Weights of a small transformer language model.
Size: 20 layers, width 128, 2 heads of 64, MLP 320 SwiGLU, vocabulary 4096, 4.82M parameters.
Architecture: RMSNorm before each block, rotary positions, no biases in attention or MLP, untied embeddings.
Each number is 200 + 20 x the weight over its row's rms, rounded and kept within 0 to 999. Layers, rows and columns count from 0. The size before them is the row's rms in percent of the matrix's.

# down: layer 12 MLP down (transposed), 320x128, rms 0.0742, rows 80-86, columns 0-63
# gate: layer 12 MLP gate, 320x128, rms 0.0834, rows 81-87, columns 0-63
# up: layer 12 MLP up, 320x128, rms 0.0753, rows 81-87, columns 0-63
down80,086,176,225,196,180,199,211,272,197,214,185,155,224,207,195,203,217,192,158,167,183,194,215,212,228,195,155,184,211,200,179,215,216,215,183,231,219,194,212,207,222,200,239,176,194,186,220,205,165,216,200,236,232,191,168,190,187,179,192,206,210,200,212,182,189
gate81,113,201,226,201,155,205,174,206,193,202,211,206,216,149,189,198,228,207,219,200,176,223,230,172,221,204,223,199,196,210,186,141,164,205,178,206,222,192,219,213,246,192,217,197,236,197,237,197,165,175,188,213,189,165,207,169,203,191,166,207,239,201,222,225,187
up81,098,184,204,159,225,213,193,190,180,206,254,191,202,215,228,190,189,230,162,239,203,231,180,210,197,219,165,211,193,141,189,198,159,183,223,208,201,190,211,225,178,177,196,203,211,210,214,205,186,206,221,245,179,198,190,155,205,211,207,220,201,215,199,201,194
down81,100,220,207,194,194,208,222,230,189,196,205,215,234,208,184,231,236,199,208,183,221,239,167,186,188,183,175,201,201,205,216,222,181,210,199,190,188,180,197,243,186,223,166,195,244,178,202,186,186,201,209,218,186,206,173,195,233,177,208,192,172,174,197,183,175
gate82,100,222,210,209,201,197,183,208,204,207,190,248,172,208,195,209,177,220,191,215,229,175,172,200,198,194,193,195,178,192,170,223,209,220,182,210,228,199,234,205,195,205,199,189,208,193,175,171,151,194,213,225,202,165,223,188,197,222,189,235,210,201,236,212,193
up82,098,198,212,212,228,208,172,211,182,219,195,189,204,189,200,242,194,230,178,214,221,184,186,219,165,204,218,215,190,196,226,185,238,192,221,183,181,162,202,187,180,221,219,204,205,192,153,186,220,209,170,186,185,205,213,241,208,194,189,229,124,172,166,202,202
down82,099,234,222,188,146,207,195,161,195,215,205,223,213,160,190,222,213,163,177,200,234,217,212,204,241,190,149,209,235,198,203,187,201,220,179,229,197,217,229,224,203,217,192,167,229,184,226,234,223,208,201,200,201,246,241,169,221,222,195,223,205,189,169,210,225
gate83,108,198,190,204,212,205,195,179,186,174,238,184,210,195,224,226,203,211,185,218,188,173,199,189,211,223,174,220,200,193,255,220,210,224,174,170,210,217,207,212,203,242,250,199,197,194,213,174,199,196,199,184,191,161,215,211,201,184,199,213,199,208,172,206,237
up83,105,189,167,237,209,211,208,202,184,162,209,221,205,196,250,211,225,217,219,199,210,172,189,210,203,221,179,224,183,174,217,208,196,214,208,224,226,240,191,174,178,202,217,237,173,193,189,209,214,194,207,194,190,194,218,206,172,169,211,190,178,248,209,190,206
down83,099,176,217,228,221,199,191,235,228,179,180,186,199,165,200,184,208,224,239,157,221,194,194,217,205,189,179,223,211,200,164,169,167,178,227,207,171,212,196,189,193,154,191,223,186,202,174,226,207,189,196,190,200,187,197,200,195,220,209,144,198,204,232,208,204
gate84,106,201,196,171,170,179,201,213,180,203,208,224,195,253,224,223,218,220,189,223,214,222,201,219,197,210,226,205,208,221,208,201,190,202,197,234,214,210,193,185,211,188,188,204,205,204,206,204,188,201,213,221,203,189,215,178,202,137,174,159,187,183,163,165,198
up84,107,210,203,228,199,162,202,220,183,184,195,193,215,199,202,235,198,191,237,179,230,206,187,212,205,188,205,198,216,216,237,203,209,217,169,208,210,187,221,193,177,193,220,279,217,235,200,176,209,181,213,227,224,193,217,231,224,151,202,207,195,201,218,200,202
down84,106,221,198,174,160,230,186,216,186,192,236,221,200,207,212,224,169,191,170,164,219,175,185,172,166,187,198,210,156,177,167,212,215,221,181,182,203,192,148,215,195,243,186,200,217,202,190,222,200,195,198,205,208,215,199,210,239,219,226,199,184,177,185,232,202
gate85,094,187,207,215,228,185,200,217,230,179,201,183,205,196,187,177,163,221,215,201,194,214,210,178,173,197,224,164,202,210,175,203,189,141,230,205,195,181,216,218,208,214,218,196,210,214,246,197,192,165,200,192,205,197,170,195,174,236,220,187,218,217,158,232,213
up85,098,192,183,194,202,180,195,192,211,197,189,176,180,239,192,214,223,194,183,207,205,219,182,192,207,213,235,192,233,184,209,214,209,216,181,235,231,200,204,159,187,199,183,196,215,180,202,210,192,198,216,221,211,188,179,221,163,214,218,185,186,204,177,219,191
down85,100,208,211,236,203,174,146,214,224,244,174,195,207,193,183,202,203,178,222,170,197,178,211,176,195,241,199,162,202,200,182,236,226,181,227,220,171,168,169,212,235,221,206,190,210,203,210,174,205,183,213,197,190,191,210,189,201,198,208,179,212,197,204,236,200
gate86,097,217,209,214,191,197,209,194,176,234,194,198,183,184,198,186,186,219,178,208,223,185,225,171,199,211,210,208,212,227,183,205,186,190,209,166,162,214,179,224,195,161,196,191,229,204,190,177,205,183,177,224,167,195,201,210,227,158,187,266,200,207,234,193,211
up86,095,203,220,176,192,204,189,200,212,188,179,195,169,194,247,234,206,182,211,185,227,227,202,227,240,185,219,192,181,205,204,218,205,189,178,192,205,215,200,167,182,150,208,213,166,202,216,205,172,206,183,223,202,186,235,195,186,213,196,168,193,165,178,207,219
down86,099,193,209,188,186,184,216,215,227,196,186,194,185,206,197,182,192,193,179,210,179,230,209,208,209,200,195,201,203,198,207,181,207,204,243,187,221,211,169,195,198,192,211,203,219,251,242,187,228,186,214,164,212,158,202,196,190,206,212,201,217,202,151,214,221
gate87,089,218,236,207,184,197,179,165,213,202,214,216,184,213,178,223,179,217,238,218,205,199,210,196,207,219,199,197,206,204,205,217,192,190,192,225,199,205,199,169,173,198,200,191,205,187,196,151,180,180,189,157,214,174,158,179,193,229,208,231,191,205,215,195,202
up87,095,200,234,202,179,213,211,174,206,231,195,199,213,217,203,206,204,212,215,223,226,218,172,206,181,203,212,194,200,249,178,205,189,228,239,222,204,212,199,222,206,224,222,224,172,203,196,189,165,209,176,210,193,191,173,201,159,229,214,201,152,240,183,185,181